Part of a small language model's weights.
Size: 23 layers, width 256, 8 heads of 32 (4 for keys and values), 20.8M parameters.
Architecture: rotary positions, untied embeddings.
Training: a variant of Adam for these matrices, 326M tokens, 9940 steps.
Each number is 128 + 32 x the weight over its row's rms, rounded and kept within 0 to 255. Layers, rows and columns count from 0. The size above them is the row's rms in percent of the matrix's.

# layer 20 MLP gate, 704x256, rms 0.0749, rows 522-626, columns 128-191
size [ 94 101 105  90 104  99  99 102 103 100  96  98 103 103  92  95 104  98  97 104  90  96 101 108 104  96 103  96 105 100 103 108  92  99 109  94 101  99  99  94 102  98 105 104 103 101  97  96  98 107 107 106 100 102 105  99 107 104 102 102 104 102  95  91  93 102 103 103  98 104  97  91 107  96  98  98 106  94  94  98  99  92  96  94 106 110  95  95  98  99  99 100  98  97  96 110 103 100  94  90  98 103  95 103  95]
[[142 174 118 158 105 123  70 131 204 121 116 165 115  89  71 126 138 105 204 134 102  83  74 127  86 169  61 121 139  64 136 118 111 153 134  82 120 133 118 129 195 103 157 101  46 128 155 115 120 137 171  95 165 175 141  89  99 115 135 124 149 110 117  90]
 [159 107 144  75 118 158 195 110 157 126  80  96 127 169  64 137 139  90 104 169 132 125 110 132 120  74 144 137 127 156 123 166 168 147 176 124 118 155  92 209 148  82 125 154  80 156 133 125 169 152 131 113 130  76 151 123 142 132 117  77 111 138 156  99]
 [ 86 180 136 148 137 175  70 147 152 114  95 117 172 109 148 169  68 108 117 114 134 126 174 161 147 123 193 156 124  81 116 191 111 110  67 150 123  97 115 152 109  75  82 134  56 156 154  96 149 125 149 141 109 107  95 116 170 147 120 114 131 139 210 132]
 [175 123 118 132 117  86 111 141 125  43  94 145 167 141 111 163 132 139 128 143 128 103 166 170 139 108  91 108 177 173 140 186 117 100  72 186 103 146  71 132 109 115 125  81 123 146 141  83 100 165 167 135 107 136 194 111 118 191 130 177 147 138 151 100]
 [196  90 155 110 163  69 200 112 171  97 137  46 161 122  90  87 136 151 156 112 150 125 125 143 132 182 120 157 123 141 187 117 208  96 134 125  97 115  83 117 107 101  65 165 130 133 155 148 155 177 124 158 125  94 132 168  84 139  90  72 165  93 121 100]
 [141 109 113 149 173 120 178 137 124 173 155  78 129 136  80 200 119 157 128 121 106  97 146 160 116  73  56  71 152 154 158  96 140 115 168 151 135  87 155  80 110 160 107 143 149 111 172 150 110 175  75 178 143 175 140 154  82 177 126 133 178 129 141 120]
 [132 119 177 162 104 117 103 111 131 178  97 152 116 150 186 101 109 139 145  97  76 128 137 110 100  70 133 138 155 154 137 138 157  99 181 142 137  91 113 112 107 108 124 141 143 122 138  89 138 111  78 126 139 111 107 100 178 113 185  95 160  91 142  88]
 [245 111 160 127 151  80  67  94 139 121 100  77 111  74 101 189 108  64 146 133 142 175 165 118 126 156 101  51 150 150 143 126 142 140 100 110 125 170  97 136  86 135 129 107 110  69 119 167 180 149 152 110 111 128 111 205 144  90 113 152 108 161 188  71]
 [ 94  79 125 105 147  86 154 124 160  79 169 106 162 104  55 158 101 142  82 130 132  83 116 162 126 152 120 160 167 115 124 167  97  93 140 103 106  90 127 113 158 144  65 150 106  84 212  74 146 108 171 111 118  72 132 148  91  92  95 117 124 109 118 107]
 [157 200 136 186 157  87 119 115  64 128 127 130 114  89  62 106 129 141 120  88  69 119  95 145 155  81 103  54 124 131 111 127 126  86 133 136 106 108 119 129 151 157  62 140 108 172 183 129 127 102 122 160  77 174 134 120 163 122 134  54 130 128 144  80]
 [138 166 148 140  98  68 106 136 173 100  83 132 152  78  97 132 188 127 120  87 171 142  95 109  66 155 138 133 165 175 125  81 122 109 138 129 133 159 137 170  84 117  71 157 128 106 131  94 132 124 150 100  91 161 114 113 163 167 143 149 104 100  90 136]
 [126  96 187 110 157 110 153 110 105 152 140 147  80 125 149 170 107 146 157 140  76  88 109 125 171 179 131 133  87 142 149 106 196 105 116 101 151 161 119 136 181  61 122 144  95 159 108 137 146 137 113 126  69 108 121 112 175  97 129 189 107 156  36 117]
 [157 116 117 123 100 142 159 167 145  96 121 164 136 151 108 153 135 123 130 115 113 103  43 123 154 152 172 129 139 149  90 150 142 114  75 175 148 152 138 101 114  91  99 105 111 120 107 150 121 181 102 104 102  72 182 165 199  77 143 131 114  93 137  92]
 [143  55 112 155 160 162 115 113 122 129 138 149 100 217 121 147  90 142  99  99 117 110 132 130  90 155 151 153 139 132 100 195 137 110 156 129 116 116 129  15 108 118 139 196 125 172 158 159 118 138 126  99 140  90 124 136 110 106 130  89  93 111  89 129]
 [181 110 179  76 112 142  90 166 149 152 116 107 120  86 102 136 153 115 150 148 193 111 175  72 110 164  94 148 141 170 133 146 120  87 124 169 166 137 191  53 149  75 150  95 175 166 129 140  96  92  77 124 145 123 194 101 169 213 159 165 140  80 125 150]
 [176 140  88 163 109 137 194 160 173 128 121 169 125  96 115 115 138  88 140 124 102 169 131 131 150 159 186 127 154 154 154 117 125 102 149  90 149 113 180 109 129 160 140 115  89 145  90  84 143 151 103 141 154 112  64 177 121 190 155 185 133  75  81  79]
 [102 122 121 140 147 164  91 165 160  84  91  94 157  73 141  81 168  84 146 178  88 122 167 158 150 155  48 133 170 156  92 127 124 125 101 120  96  99 165  99 115 182 149  36 129 111 180 171 127 119  99 160 133 130  96 168  97 112  61 185 146 139 143 136]
 [ 90 170 112 132 134 143 130 173 104 165  79 114 151  57 162 126 148 162  76 153 107 128 131 135 112 106 143 154 118 110 191 115 119 144 138 149 152 180 168 146 163  96 109 122  60  68 154 172 171  93 135 142 120 135 103 172 139 134 139 105 146 127 102  83]
 [152 138 117 110 105 136 111 113 171 115  63  76 118  15 133 113 178 199 178 135 156 149 163 176 108 170  89 126  65 155  80  97 174 128 168 169  90 165 105 193  98 146 107 107 144 174 152 143 175 162 153 129 115  94  87  95 120  99 109 102 168 121  94 123]
 [136  99 182 115 108 108 120 145 101 169 120 119 142 117  96  72 129 128 117 119  97 150  90 154 137 115 176  93  87 152 120 170 127 105  97  95 111 194 112 136 157 103 103 187 133 146 151 131 147 202  68 156 144 146 144 185 176 116  98 159 158 133 141 132]
 [111 110 144 161 153  85 142  90  86 148 157 112 154 144 141 116 173 109 154 111 120 120  65  70 147  65  91 105  74 176 144 115 105  87 157  84 194 118 134 112 153  69 149 130 122 114 120 111 110 142 101 126 183  79 139 156 116 111 132 117 145  45 128 147]
 [127 184 142 117 198 128 120 121 169 198 125  69 116 106  89 119 148 109 137  86 158  84 101 102 155 135 143 182 124 148  92 116  87 115 179 148 188 162 144 173 128 100 122 111 123 142 180  96 164 109 168 139 131 183 121 137 198 145 138  93 106 135 136 174]
 [ 91 175 150 143 155 132 184 129 171 144 110 106 156 135 140 156 104 113 100 174  78 110  91  88 115  89 138  92 120 137 154  88 147  64 114 152  78 124  96  81 125 143  76 125 126 155 153  68 142 130 155 171  74 182 116 126 125 121  45 110 177 125 157 121]
 [ 99 137 140 187 111 162 154  99 127  89 133 129 138 136 159 129  91  99 119  92 136 140  70 129 137 176 178 153 164 117 175  93 159 146  60  87 162 130 163 139 149 167 113 122 146 152  82 198 155 129 139  94 120 126 101 162 165 115 152 121 137 131 108 107]
 [182  95 212 107 144 173 113 112  62 155 150 183 106 143 129 100 113  80 159 106 127 145 112 118  81 132 102 117 137 107 146 105 184  64 140 114 103 139  94 114  85 126  99 152 124 160  82 165  61 151  77 153 133  68 162 120 179 145 149 160 117  82 160 100]
 [132 181 144 202 123 142 100 174 107 176 117 131 150 145 167 215 144  95 116 140  83  90  90 138 156 131 119 119 138 136  87 149 120 113 140 108 152 120 148  63 104 121 180 112  87  84  79 146 179 103 145 105 120 102 114 134  78 118 132 162 122 134 109  98]
 [153 146 130 125 144 107 105  98 114 115 109 132 105 121 164 187 149 168  86 158 136 117 169 136  98 132  94 103 163 197 140  77  76 139 136 108 142 148 106 119 119 116  85  87 106 128 137 164 107 154 188 180 144 226 100 109 111 178 134 117 151 129 175  92]
 [117  86 139 113 111 158 130 102 153 168 131 101 153 146  89 120 100 108 118 122 167 150 136 210 174 107 162 204 146 149 162 171  99 113 113 155  73 159 147 144 128 117 121 160  94 121 128 145 133  98  88 141 111 147 152 127  91  78  81 153  63 165 148 108]
 [161 134 148 146 120 202 138  98 144 155  84 134 205 172 122 125 140 121 101 155 135 110 137 131 163  85  69 146 117 173 162 154 125 108  92 168 109 125 131 112  87 113 107 130 143 158 115  81 136 170  62  81 136 157 105 128 120 123 118 116  61 146 167 111]
 [127  85 117  99 144 119 153  95 173  94 143  56 133 141  89 165 105 125  85 120 201 147 114 120 125 131 115 147  95 143  80 116  63 122 132 210 104 116  99  59 129 159 145 200 145 118  92  84 103  44 137 110 155  78 186 115  87 162 143 146 166 144  84 109]
 [ 92 130  86 161 171 119 118 153 128 113 124  90 115 149 154 118 123 163 163 144  73 158  97 134 134 182 145 188 156 181 111 103  67 111 155 135 169 121 126 132 144 116 118 121 138  88 125 142 103 186 137 124  60 139 154 116 121  89 100 140  66 146 156 151]
 [168 116 226 146 131 114  95 224 114 148 156 119 123 132 101 112 143 149 147 102 123  94 120  99  83 164 124  94 127 103 116 132 187 109 120 147 112 144 113 145  69 113 173 146 218 141 128 145 135 154  95 174 143 153 140 141 115 118 153  98 109 161  99  79]
 [114 181 204  87 133 152  77 102 149 141 131 102 174  93  80 196 158 129  90 177 124 133 111 127 124 175 179 141 138  78 165  72 125  85 197 188 139 145 128 116 147 101 180 117 171 192 124 141  96  87  93 137 115 134 123 122 196 138  83 134  72 105 141 106]
 [136  65 142 105 110  96  53 109 113 114  84  67  99 105 157 157 154  88 110 143 113 108 111 137 102 113 132 161  84 163 182 116 115 148 146 174 150 169 131 181  95  72 135 161 105  86 138 127  83  87 155  89 115  70 152 111 123 104 171  95 114 151 147 116]
 [135 131 110 127 103  95 152 112 173 111  95  92 142 139  85 162 121  75 100  97 113  78 177 121 154 112 133 130 145  82 106 106 132 152 121 163 121 137 144 121  82  90 112 125  68 129 152 179  91 107 127  55  70  63 136 143 185 138 173 104 130 144 127 114]
 [137 101 120  71  76 101 184 122 162 125 103 157 134 102  91 123 164 120 106 195 152 144 108 139 143 107  71 125 143 203 110 121 132 133 122 141 131 103 142  95  71 142 172 145 218 159 109  85 125 118  72  91 134 104 117 121 135 161 138 176 106  70 110 149]
 [185 122 138 137 109 122 162 186  79 179  39  77 150 126  84 136 132 108  75 165  28 114 115 127 111 179 125 113 133 106 152 130 164 129  63 155 172 128 161 116  86 130 122 110 139 116  96 106 189 125 157 145 144 156 170 125 169 114  73 120 134  52  86 138]
 [162 127 107  84 105 121 102 156 131 119 111 147 149 193  85 130  99 111 136 164 147 169 128 134  90 109  92 130 114 120 188 111 116 140 123 186  81 141 111 139 158 150  76  35 123 139 149 136 121  73 108 105 121  96 111 126 200 134 149 134 134 103 141 144]
 [158 115 152  64 193  46 125 122 112 155 150 121 123  99 153 150  66 189 137  97 181 158 121 150 196  89 119  81 152 157 127 131  78 133 152  71  42 159 164 159 126 110 133 114  82 168 105  87 142 122 129 162  89 180 173 147 155 115 108 138 147  98 101 113]
 [102  98  29  93 136 123 150  65 165 137  96 139 141  98 183 120 132 129 113 140 196 130 120 101 159 109 162 149 147 113 181 132  91 119 102 168  87  36 107 165  81 124  88 122  90 125 135 149  73 172 129 155  68  75 121  96 162 107 127 100 106  88 156 114]
 [121  98  76 122 139 157  57 109 106  99 104  68 122  41 120 147 157  93  94  93 151  58 113 145  82 175 130 119 152 137 165 158  93  87 159 144 161 223 140 157 118  78  95 142 120 134  90 115  96 153 100 147 192 114 139 107 127 123 124 140 112 142  66 132]
 [114 114 145 126 124 107 114 117 151  72 121 150 134 112 150 140 168  94 123 188 104 151 153 172  66 160 133 125 118 137  89 177  80 170 102 143 164 164  90 174 115 101 117 144 122  66 116 143  75 141 101 109 144 125 106 154 129 145 147 122 120  50 122 172]
 [165 102 129 137 156  95 172 163 159  88 178 154  84 144  81  99 141 155 175 106 115  89 113 132 129 200 165 143 110 139 163  94  98 119 149 105 107 170 171 132 198 128 127 193  89 120 105 172 166 106 130  97 168  91  98 134 186 196 118  73 138 124 147 146]
 [ 83  94 161 132 191 119 153 110 189 142 129 102 152  94 114 143 134 101 120 141 177 138 124 139 114 129  98 157 124 114 117 127 101 154  98  97 118 152  98 105 139 119 133 180 110 228 110 176 140 134 156 103  76 124 136 112 138 148  91 119  84  86  99  93]
 [ 98 104 118 160 146 157 101 136 116 113 136 131 125 101 117 112 181 172 134 140 121 130 134 100 159 122 118 122 116  68 114  90 135  99 125  86 104 110 123 185 102  65 157 109 137 176 172 143 133 164  95 116 131  84 119 139  46 164 122 105 124 174 130 146]
 [200 155 117 100 127 122 159 156 157 122  73 123 129 152 123 151 157  91  91 130 107  96 121 129 152 161  72 170 146 175 102 146 171 116 123 147  98 173  80 116 121  98  96 169 110 123 129  70 109 112 158 151  71 155 151 162  44  45 111 105  56 138 152  68]
 [136 156 125 156 250 150 103 112  94 158 145  82 142  76  39 114 158 170 157 162 125 131 134  91 129 141 109 146 112 132 188 112 152  91  95 152 132 120 127 171 118 113 136  83 134 184 174 129 124  64 146 120 119 174  91 112 189 138 116 132 156 109 138 116]
 [135 127 182 167 121 159 123 122 125 186 166 158 201 160 168 137 112 113 125 180 138 178 195 129 120 114 148  85 140 108 198 119 129  86 130 214 141 190 147  95 188  94  87 162 151 116 161  83 153 130 152  91  94 103 147 115 151 115  87 118 182  88 104 145]
 [169 137 116 166 146 136 126 136 141 155 134 133 183  63 130 116 161 105 136 101  98 142 127  61 120 167 127 130 151 116 166 103 125 143  88 175 110 112 111  45 126 132 128 130 184 128 185  63 156 146 116 143  92 126 127 144 157 128 114 162 129  75 149 137]
 [189 113 135 104 147 134 115 157 112 136 154 135 187  84 133 104 110 100 174  97 169 105 103  88 176 155 155 140  77  79 153 158 118  90 104 169 136 168 145  91 133 124 151  96 153 128 142  65 190  88 123  91  81 128 103 128 163  63 160 137 160  90 152 129]
 [131  74  99 194 157  84 157 103 127 101 134 138 116  90  79 210 114 131 159 135 172 128 206 133 122 184 100 141 190 132  81  86 115  63 140 159  84 153 119 112  85 114 104 144  85 167 101 116 120  95 104 117  77 148 114 151 107 113 190 162 144 142 130 143]
 [127 108 133  71 181 171  98 164 158 151 113 140 160 144 132 141 187 135  76 166 166 144 149 136 117 104 132 105  86 114 112  96 139 124  87 186 116 143 113 106 109 201 119 102  84  96 127  64 202 163 151  89 125  75 137 130  99 135 138 105 144 138 145 159]
 [127 129 122 135 169 137  63  30  84 146 162 188 146 145 119 150 146 113 112 151 131 107 157 149 114 176 147  87 102 152  81 117  93  93 135 141 135 145 105 105 114 148  94 179 149 149 138 106 183 163 194 169 100 137 127 139 119 143 179  96 193 233 150 122]
 [158 131 119 164 131 157 198 185 110  68 151 164 184  91 117 123 143 128 114 184 134  92 120 135 225 169 116 165 119 142 152 155 131  65  79 183 163  95 138 126 153 165 103 133 147 126 125 140 126 145  94  80 153 151 137 189 138 106 189 118 118 155 133 188]
 [152 190 163 125 167  73  91 108 121 150 110 112 162 107 127 149 108 144 154 156 139 104 104 123  63 173 121 127 171 153 113  93 126 143  91 142 106 142 154 117  87 100 151 158 101 162 149 197 124  82 164 162  95 117  73 151 113 147 108 111 105 111  70 108]
 [171 142 122 161  74  79 164 157 159  75 102 115 130  38 104 120  97 108 140 155  99  99 179 163 101 115 157 138  75 136 122 103 112 123 101 128 139 101 124 171 124  89 121 118 143 158 141 144 100 169 158 132 112 103 130 128 168 135 168 158 169 137 137 103]
 [ 95  89 135 183 136 113 117 104 179 112  90 135 186 113  96 143 103  98 163  88 181  91 175 114 109 135 109 121  90  95 135 188 110  89  79  76  76 163 122  79 109  95 117 134 130 192 171 201 124 203 111 168 166  66 100 105 149 108 108 139 116  94 123 103]
 [117 132 151 103  89  49  92 159 120 136 104 146 148 171  90 145 134  84 117 187 133 118 140  95 145 178  40  53  89 110  99 131 188  83 130 102  77  98 143 112 138 172 152 175 126 112 207  76 177 188 148 103 100 130 105  96 145 107 184 122 119 160  76 134]
 [137 112 149 149  90 123 140 132 131  68 101 159  90 183 111 144 103  58  90 102 126 157  84 118 158 164 152 151 140 103 133 133 167  67  68 135  71 102 102 153 130 148 108  87 124 174 158 146 140  94 129 104 156 106  45 142 145 150  97 202 114 140 154 115]
 [158 102 149 186 153  90 157 159 184 112  93 116 161 117  66 140 182 143 109 178 179 152 143 157 101 160 108  90 164 153  99 145 154 138 133 115 130 130 120 169 139  89 138 132 108  91 147 121 163  92 132  95 154  72 162 121 148 142 147  56 104 180 118 159]
 [168 148 128 139 149 103 167 122 153 130 157 159 112 152  75 138 105 100 114 146 138 103 146 158  78 155 129 163 102 183 128 188 185 125 105 103  89 154 118 126 109 131  88 120  89 147 197 144 184 174 173 104 170 173 169 110 143 114  61  57 119 128 115 129]
 [106 131 132 134 115 169 137  87 103 167  81 190  89 139 106 150  96 110 136  56 124 127 111 160 160 207 134 159  87  89 163  78 140  83 132 116  78 179 126 137  76 110 118 132 121  43 113 127 133 113 110 117 128  77 153 186 161 137  86 114  82 125 132 110]
 [182 145 168 122 145  73  77 123 207 168 146 146  99 142 142 142 179 134  98 114 117 149  80  95 127 111 175 107 143 144  87 139 195 195  88 159 169 148  99 150 167 111 115  97 125 160 149 127 111 173 153 123 161 196  97 103 145 124 179 103 110 128  90 123]
 [ 99 185 137 155 150 136 111  95 142 157 140 160 126 117 119 128  96 165 123 133  58 168 124  73 176 105 149 114 131  74 185 146 199  91  67 164 128 100 166 101 158 125 124 136 120 112 165 102 124 126 185 156 102 160  81 135 141  97 182 191 117 167 169 118]
 [150 105 133 129 120  85  81 149 149  98 118 143 161  71  94 150  99  78 145 117 151  52  90 152 117  75 136  81 129 134  81 154 111  99  87  75 117 119 151 151 123 149 173 105  85 167 150 200  91  92 158 125  85 112 105  96  76 142 206 146 100 116 120 115]
 [116 128 152 128 144  51 124 149 157 117  95 132 122 128 148 172  77  85  28  97  85 116 149 138 110  82 140 121 157 139 122  89 103 120 125 125 148 119 136 179 140 124  84 118 143 104  91 123  94 122  82 107 109 128 146 112 163  66 163 109 138 169 153 109]
 [185  69 123 125 137 114  74 178 118  90 178  96 164 112 106 121 175 119 126 175 153  66 142 101 119 158 174  78 116 155 167 166 120 160 128 183 109 168 107 136 109 123 134 162  67 120 141 116 170 188 141 114  75 151 134 134 129 183 114 162 116 148  97  87]
 [186  94 206 124 116 100 126 152 146 140 179  89 109 127 140 134 189 128 135 191 148 104 119 177 163 124 143  87  99 106 108  87 148  86 142 185 129 217 164 141 108 150  86 186 136 136 119 192  92 150  63 162 127 137 179 170 149 143  84  78 170 107 114 146]
 [135  93 176 116 120 122 141 105 162 138  72  95 112 114  86 105 124  96 147 132 169 174 149 133 111  89 130 127 127 115 130 166 131 134 108 132 112 119 134 119 132 156  85 135 100 153 129 132 137 174  79 167 113 128 117 182 142 112 150  92 125 149 197 162]
 [196  74  93 120 120 157  98 110 101 155 178  97 121  62 135 137 125  84 108 105 132 145 144 149 148 102 129 162 133 149 101 136 116 134 124  74 153 170 161 118 114 103 135 102 165 124 143 127 106 145 101  78  88  81 193 108  85  89 178 156  99 129 118 108]
 [102 146 183  93 111 126 114  84 119 188 115 156 207 140 101  84  92  84 136 206 131 108  88 132 122 116 180  95 126  80 159 133 131  79  70 195 120  92 180 146 125 114 134 106 161 110 119 107 151 108 169  84 158 173 143 155  75 137 113 152 102 164 138 142]
 [ 97 156  70 163 150 124  54 123 158  81 149 109 109 100  77 137 158  57 117 121 143 112 142 122 213  97 179 114  88 143 156 151  87 107  35 135 102 129 165 130 123 137 136 167 128 109 135 160  92 144 139 116 103  64  88 105 147  99 101  59 150 124 127  99]
 [166 100 125 111 127 107 156 165  80 197  93 104 134  70 128 142 134  93 138 152 143  98 156 158 122 105  83  69 116 150 144 144 109 136  77 135  80 140 151 152 173 147  85 155  60 164 114 145 119 108 105 108 134 161 130 133 144 156 149  92 110  69 114 139]
 [140 107 189 123  96 118 134 130 163 192 150 110 120 130  98 151 120 101 122 150 134 148 144 117 143 140 122 156 138  63 159 112  99 116 143 144 142 185 175 180 101  35 172 136 102  94 130 162 144 100 113 131 124 117  92 108 144 110 109 164 130 129  71 126]
 [130 127  97 143 131 145 127 145  95 105 191 135 159 128  68 189 193 147 116 126 148 148 168 171  66 115  86 126  79  65 129 136 128 110 147 162  95 154 126 111 148 191  86 155  81 145 107 127 173 126  91  83 131 127 172 142 108 190 126 112 147 134 163  90]
 [ 92  79 118 164  84 107 182 101 166 147  99 210 170 101  78 110 115  98 166 138 107 118 157 124 196 108 162 132  64  74 171  98  99 127 138 163 130 127 167 113 197 165 125  96 143 104 118 124 161 135  36 133 159 118 137 132 111 108  94 130 153 188 100 137]
 [152  97 116 139 138  66  95  90 120 126 116  67  93 124 174 153 156 102 122  63  55  85 112 130 136  96 128 157 179 151 190 118  96 135 141 140 112 184 156 149 134 162 162 124  86 161  94 130 124 190 110 104 160  68 140 140 135  87 179 155  70 112 128  90]
 [170 111 196  44 153 118  71 141 128 130  97 143  94 105 122  98 142 107 183 139 135 110 132 113 140 154 112  87 108  85 104 160 144  97 142 143 138 106 133 162 146  91 110  78 128 177  92  97 171 104 113 173  77 114 157 130 188 167  86 114 101 127  31 172]
 [104 141 119 121  79  72 176 117 173 105 107 112 101  99 128 113 142 153 107 103 100 139 158 132 177 202  77 156 144 106 115 109  94 130 186 142 118 176  76 168 125 151 128 135 110 113 148 132 134 118  70 110 175  65 114 115 161  90 119 154 124  72 139 108]
 [114 127 121 152 159 113 109 129 137  77 151 125  63 165 163 183 134  96 147  80 170  72 145 127 136 175 124 106 151 123 131 134 124 137 110 132 140 155  90 161 155 151 159 125 145 140 133  67 190 120 126 145 131 140 137 139 173 138 114  97 119 129 135 137]
 [ 69 161 118 155  99 146 143 176 140  88 149 127 138 113 126  82 140 158 110 162 130 133 108 137 137 151 174 176 107 170  92 193 154 166 154 140 146  96 158  63 132 132 113 161  83  93 147  78 184 137  76  69 127 139  89 128 118 143 107 165 109 118 129  83]
 [110 121  90 162 121 153  92 135  96 130 162 142 160 117 142 189 145 120 146 113 108 147 196 130 168 149 185 127  83 131 139 106 175 113 136 139 146 157  76 139 140 113 149  76 166 142 132 100 137 130 144 130 125 131 176 106 125 149 113  75 164 175 134 104]
 [199 128 145 128 189 128 152 162 149 113 175 132 181  86 129 131 160 163 140 153 120 130  86 193 164 127 152 176 171  67 118 172 141 136  68 100 142  89 116  56 170  98 154 155 162 187 127  59 165  97 147 116 126 129 125 108 148 151 114  85 147 177 127  47]
 [154 123 149  87 133  75 161  83 192  98  97 113 141 124  52 113 118 154  95 162  76 128 153 114 119 162 135 116  60 106 139 142 116  99  99 140  92 151 121 106  82 184 155 131 100 150 147 127 133 146 128 146 122 111 146 138 125 123 146  80 213 141  68 108]
 [114  58 120 180 210 129 163 130 145 137  75  95 134 162 175 123  85 152 138 103  72  80  99 126 162  76 118 165 126 175 127  99 137 166 192 123 131 129 166 102 126 151 132 141 110 111 117 141 122 144 132 137 102  93 155 174 103 126  76 140 156 110 166  52]
 [207 151 152  93 156  75 149 123 104 124 132 127  82  80 142 111  70 120 157 155 147  81 126 115 127 164  79 130 140 140 162 147 115 117 172 107 104 191 107 161 116  95  78 121 113 165 136 168 207 174  77 123  60  92  78 163 142 114 142 119 150 137 146  64]
 [117  59 124 111 129 126 167 100 115  94 134 121 119  86 115  68  88 173  33 191 132 130 109  92 137 118 191 109 135 162 124 174 155 120 120  98 149 179  85 116 204 121 154  96 127 191 200 124  72 120 146 149 136 183 136 203 130 138 154 155 131 154 118 129]
 [ 83 165 128 125 218  72 156 131 141 143 112 140 131  82 104 154 129 122 184 249 133 139 173 136  98 135 157 145  93 127 170 164 108 114 127 147 162  80 131 122 117  70 127 159 110 112 123 137 146 129 175 108 127  65  42  87  98  90 163 108 109 115 117 138]
 [129 136 176 108 126 165  98 129 184  92  78 118 150 150 122 136 112 109  70 179 109 100 108 191 138  98 131 142 138  67 147 176 154 123 158 109  99 114 141  75 190 121 131 149 121 169 113 103 107 118 106 108  91 111  69 145 157 115 142 159 116 162 106 120]
 [131 159 166 132 157  97  85 146 136 152 123 102 164 125 118 165 130 152 159 137 117 117 148 145 106  93 161 140 161 150 125  85 159  76  67 127  96 153 125 139 128 123 122  57 139 179 114 115 201 145 113 121 137 110  93 142 161 172 163 125 175 158 117 142]
 [107 100 113 129 103  87 128 117 186 158 182 178 153 120 150  62 127 145 134 108 119 148 138  67 131  93 101 151 108 113 161 162 172 121 184  86 115  66 175  70 120 147 104 120 170 194 179  98  97 100 103 169 141 177 159 101 117 153 129 179 166 169 122 142]
 [146 144 143 153 142 151  47 134 193 135  90 108 102  97 153 147 138 106 143 120 136  88 126 100 150 135  81 134 108 109 121  87 169 139 101 111 160 125 185 111  90 140  65 133 164 102  99 165 125 134  93 115  80 119 160 132 132  84 118  66  80 140  80 135]
 [152  89 106 132 104 173 128 140  66  54 110 104  99 135 137 139 136 147 125 131 118  90 168 135 110 111 161 123 111 148 179  62 135 108 122 148 111 136 143 150 128 204 133 157  66 157 160  80 215  95 105 112 109  96 138 167 149 146 162 165 116 143 132 109]
 [117 114 169 134 121 141  90 107 156 111 102 151 117 159 102 120 173 148 123 104 160 113 165 137 135  88 124 108 135 141 147 107 176 142 128 164 159 101 172 104 102 190 150  93 127 132 181  60 149  90 108 110 145 150 109 148 135  78 139 183 142 128 112 134]
 [158 144 149 105 164  59 136 163 149  44 158  96 144 108 122 162 115 159  99 137 115 116 113 153 112 169 137 132 140 195 141 145 136  97  98 101 154 120 121 130  69 152 120  70 113 140 167 150  93 158 130  93 122 131 184 110  79 155  76 124 159 103 104 128]
 [ 91 119  77 199 206 117 144 114 191 107 132 116 176 132 112 152 110 121 143  78 137 168 145 156 166 188 159 131  95  89 123 135 100  76 151 126 110 177 128 127 122 146 103 138 128 106 139 148  56 126  77 146 146 123 152 182  89  91 164  90 164 136  94 120]
 [125 130 133 118 117  81  81 161 124 147 186 118 117 110 117 145 119  84  97 120 154  89 151 137 100  74 132 111 126 127 165 191  67 103 147 206  95 173 157 125 134 128  81 154 144 181 195 160 106 133 144  95  97 180 122  88  75 120 123 120  89 138 126  79]
 [ 72 111 150 145 160 118  92 127 176 149 169  92 152  98 164 152 148 113  73 170  49  96  79 101 130  96 164  89  99  99  91 158 165 103 107 171 128  89 125 141  88 108 165  88 113 122 142  89 144 159 168  85 101 119  89 193 123 118 116  95 162  88 103  96]
 [131 121 109 130 162 140 178 169  81 123  94 127 180 115 119  72 160 116  72 100 133  98  62 110 191  97 139 148  75 205 137 171 107 131 127 158 153 173 188 110 148  92 118  88  81 100 135 155  96 135 145  92 107 161  52 125 161 112  96  57  99 113  85 141]
 [106 117  93 129  84 158 128 127 143 144  99  52  49 149 111 122 132 111 100 136 130  39 168  92 110 127 157 159 135 113  90 184 130 118 101 130 112 172 105 119 184  91  96 198 140 147 129 134 106 131  98 127 112 161 143 191 101  64 149 172 136 136  67  94]
 [117 114 159 137 133 129 159  99 145 128  89 110  97 135 139  91 111 111  95 150 120 133 181 127  95 206 134 118 115 137  94 153 108 114 100 135  82 116 143 126 119 155  82 173  95 163 110  95  94  86 124 138 159 148 146 171 157 104  82 126  18  54 108 127]
 [106  77 192 116  69 153 107 198 122 180 128 115 105 146 146 120 120 119 120 109 124  74 127  55  75 100 118  83 141 161 100 119 170  48 170 132 113 116 148  95 141 152 146 168 156 174 139 108 150 113  93 134 115 153 148 125 124 110  84 133 158 149  85 142]
 [ 81 137 189  90 126 164 115 149 110 154 115 101 163 104  74 133  98 133 118 140 111 130 120  95 197  96 137 194 184 152  91 112 168  88 153 170 155 130 143 112 128 114 113 126 130 188 155 141 147  80  87 179 149 122 154 124 118 121 139 111 124 123 113 172]
 [125 107 175 152  97  69  69  92 154  81 103  92  83 141 116 117 169  98 107 148  86 105 149 107  81 110 130 169 100 146 157 149 159 150 119 110  36 124 137 116  94 104 162 170 115  77 154 127 153 170 120  74 136 154 129  92  76 111 183 154 129 133  97  57]
 [ 94 152 163 133 140 118  95 182 108 115 143 121 115 205 120 103 141 135 131  80 167 168  79  90 155 123 157 132 137 131 133 211 158 110 109 176 127  83  92 124 129 131 141 135 135 194 157  74 112 135 119 143 166 182  99 136 156 141 123 138 104 135 209 139]]